config.toml
n_layer = 14
d_model = 64
n_head = 2
n_kv_head = 2
head_dim = 32
d_mlp = 256
vocab_size = 1588
activation = "tanh_gelu"
norm = "layernorm"
norm_place = "pre"
norm_eps = 1e-05
positions = "learned"
qk_norm = false
attn_scale = 0.177
bias = "all"
tie_embeddings = true
parallel_block = false
init = "uniform"
init_std_qkv = 0.0825
init_std_o = 0.0825
init_std_up = 0.0825
init_std_down = 0.0412
optimizer = "muon_variant"
lr = 0.00823
lr_mult_qkv = 0.7
beta1 = 0.95
lr_head = 0.00901
warmup_steps = 200
schedule = "wsd"
decay_fraction = 0.633
decay_shape = "linear"
final_lr_fraction = 0.0
batch_tokens = 16384
seq_len = 512
doc_mask = false
z_loss = 1e-05
train_tokens = 141900000
steps = 8661
dataset = "wikipedia_en"
Each number is 500 + 50 x the weight over its row's rms, rounded and kept within 0 to 999. Layers, rows and columns count from 0. Numbers have three digits each. The size before them is the row's rms in percent of the matrix's.

# layer 3 MLP up, 256x64, rms 0.331, rows 86-107, columns 0-63
097:547555506550450442402536489447468512547487489523517470511601589574518521459468535412476469515445464471456508479554450480567494556529603436501521587502516503464392490564551445408553452515431446
112:504555586540519537480499504459557522485476520466490467451525482463471510458477500525528499440552505410521436487474545556376542544393375510408484464497541607483494511561535439597436554431538461
093:529530523435472557510576460448590451477453525440467449492466477516492447637520515496513505464521508631462516509590555496434453505613535451460551560502472542522491416554471540559463437506429543
084:394587444569503507489410536468539399554504506472482488559570511465551533481465514513462451583523594574505495467604497486376495429536493531593537459572510480522524449471487524502501551568470506
109:576537485629522456500517474485624591534514533511483433542570543427506524517497521532545544592542484505476419475466414507518628531504454537457466478521444509420446463438474570509494510480490428
078:572476503474647438483471499468529509462568453512481535506432505509485508394508411521451485448473511534448533502593523510609472535518425507457455413475480571450522491481595472496523518512494365
050:627470591541505406494532465578554430509417439486482525528461471487482545508440498509460601493451570408422550514568601513493450479467559474494425481477509467483472530484553437557537528517525438
101:410524476459554491425609514509538425566551452474604453534598503460427512477517528565501406484536539515461485447523466517541615540561420511499566486496526502489495512485536589447431445489443518
102:480596452429472562514408533517474364563440570466539523608439489527545508537511457566551594452480514551457536543519502462413533465539556601496500445508526510519523480455473471505592489518475531
087:414554434539447500472479546478513534504477534520522411430534580537468557582534522398482498532582535488520486468482489482548612522441400531501534500486497505497452488581528501445407438491447631
086:465491499452461473513573482484443496486555493445462503462557413541479490611522393529587523512481478500482485541599451487453503472549616515528457567549432482464576443500499458597628456496502476
123:460517491585468450540482584491422388514510491566444480531490446536547508504500441564458453453512556445477539512614415522500571586436487454453484453512555509467438565534542449472472473441413578
094:512492537488525494484493559444438494476519509457465477500480517379448573510475600521479484481554452570476522584588376448577457613506523522434528502574485484414449485492415458481524583515555511
110:475544544556408489477444407500560524597477449482477500524520482477497637534421497411457447534553459479524475532500592511475456457494457543604472439436473557493529429496499417492435567507528547
104:531455432410458512468410555519581526602487467477514450502468434539463509467476456582503539430512562500484537469531557474444512520538422375477407497628519496540527511550479429528434512550523495
095:560575458510500529506519366543529482463459482471511616452424501438543628520409561506454464540490459550452453550525550491487512459531462496527555438509596458517504453522456536503428578480439457
092:510578390531556529469620512559433534524520520502451446519520467542564491484428481513464527474511492540478491489527464411535525492434462436525439475451542552591489476623550461484590400506418492
088:473534497577376457500524580540436518555558533570467472477521517544512428519507482543520521546547470442477475522416515471519569530544486580454377515419502534493458411447576486521470427416511570
113:503564530459526486479455405590513358521555575424529495486429561558508463570402494472503460526507575578489498476474534620486566522536534481471524452462529507448524437516584457516523552493447517
111:571494464505445519406482494448505529521559517423452421526547603497423506495543595517576494505523451477468559507529540494530481518565536502445563505404598441416423536547561521460511413478435465
096:580563501433493690443501485449517468401487441529466557459408507445506418469498505424579465497467539568504498494465559505548529502554539429534462549549479471535484575513455528489449515478460502
120:495530388480516513540537450468489429420381537520538464516486532417530653479548525474531411491542604504503529532474561514527478485535441480531520509491453546582611434536514500539506521505431481
# layer 3 MLP down (transposed), 256x64, rms 0.0792, rows 86-106, columns 0-63
084:502530481614541527460481523420467447470472524486498605620484482574556497494592529443571429553477461408557464439449515442489460501479499470494463468473491467430526409491456396528472511537456565
125:540468421506495547452450519497564506548499531443467451535492515358451453530559546494558575470454468471497478459485539491532486500549392459506426552458423448493526512514467551587539610585599520
098:572476453492404418530581471512498534450590432559512462439443448463541472460419579536503429550569471546516543552447439528512548509532523497554527586533519524546472523497470563539557429542529392
073:515486527520552505399471512516475481558553570521445449541565488470540473501420610447472570496398558491602492494504445407552544415468513420520492413475555536481519535442495572466458448502441543
111:510501483451600503459523483521592549543504427478402551510499468454460462451503458521602535399606452533366411410463526451432517515517505475460551499464513537526539487485500528558504553533547463
078:537544495599430450507499473463451503493565549518560516430518507472637481500499567446581595563514505532446493581513464599507469526533464471542438499517481493531460550564454473428568551602513444
048:516506503565551539571607620543488503541483574449444511474512483506488531513465552539495477512467505613535497536512464497522416504535569407540519541535603564529562438511549445512454587458493395
101:483564454496471442446510602526517607520483514537572498497400571425566454476502575525504480467541423449483500536382538513577538452456487445549499558501516486529496407502469582449546493548411485
117:446602494556527538503510425557489421491472420459527466531431542508437496570418479507454448612476489575435531446381545559458549509442447472449545479579458527497560481536494486513416494520458499
106:483426532627561543468487473601444424535455526499524539515532560461556509486527493558456566517502525509448604520532504499452439584554440568510434432538524475522524506472454456409543525474579405
086:560417453458496514481497624492445624514531462525549496486474468415438508439588471488525543477536526504463585550464535509479521511601432591444422543494572515517415523503446485432513501529448535
114:476476496428493604439507457453497466483487498468530518453365513401464520465495519501478492427486456416573481464575510470532567531463569494635561477586496502450554515543510418534419502538471542
094:543571436480567573507442575538540420573460473495442518497595538458537512492472388479537458407522489453454500511551514495506450483539467559476524351531493476491507521482546501559567579485589452
108:518462516508527518480555411476593461573566523550484552412517505561484509463427517439403371552635516421539587515489460438477492483483547460545545507473489518507475437493453485513510488560568458
100:573553497477463519500450507519515480502398560468536559544476456470499452474552396570560526504471627525543560489501566419508530550435460534555505504437558518402544506501432529453511405557511412
103:526390465527541530584466475465481433454495555436484530454479451522537514521489410454492465541533577492514562463632387491530543523485446486528448529562498540533493524414471446586521415584546474
094:416438462544471420475538469487553518478523467494531435491426521540486485455399592511471451555506441470484539516536537566480445417619575493500631461568425453516470510443491489451448534557520521
076:577494496423489471479551507464464580437504490471546558560457438508552375496465329551599482507549503474494441579578510464517478485534511498536529572543544492487553462480557453561518514523552459
113:518500464430532446541555460580451451548460476451499415601575475524547524565375453505510442562454556479504454481534446615471474531419553441533550562489492483514525485438585481534497510533459440
111:551490502486548449461527527476415510480436458501531606427400437526545403572512453454510501420486444436489548550478464561408538491421506602503557496551560510485484497497525576490409509529515569
087:553456490529434477478451498472459546484352509606516537456562556431411559546555435560530561460569434445499427504439463516486548497547520522452460519512564510526437524440592458504517559497458461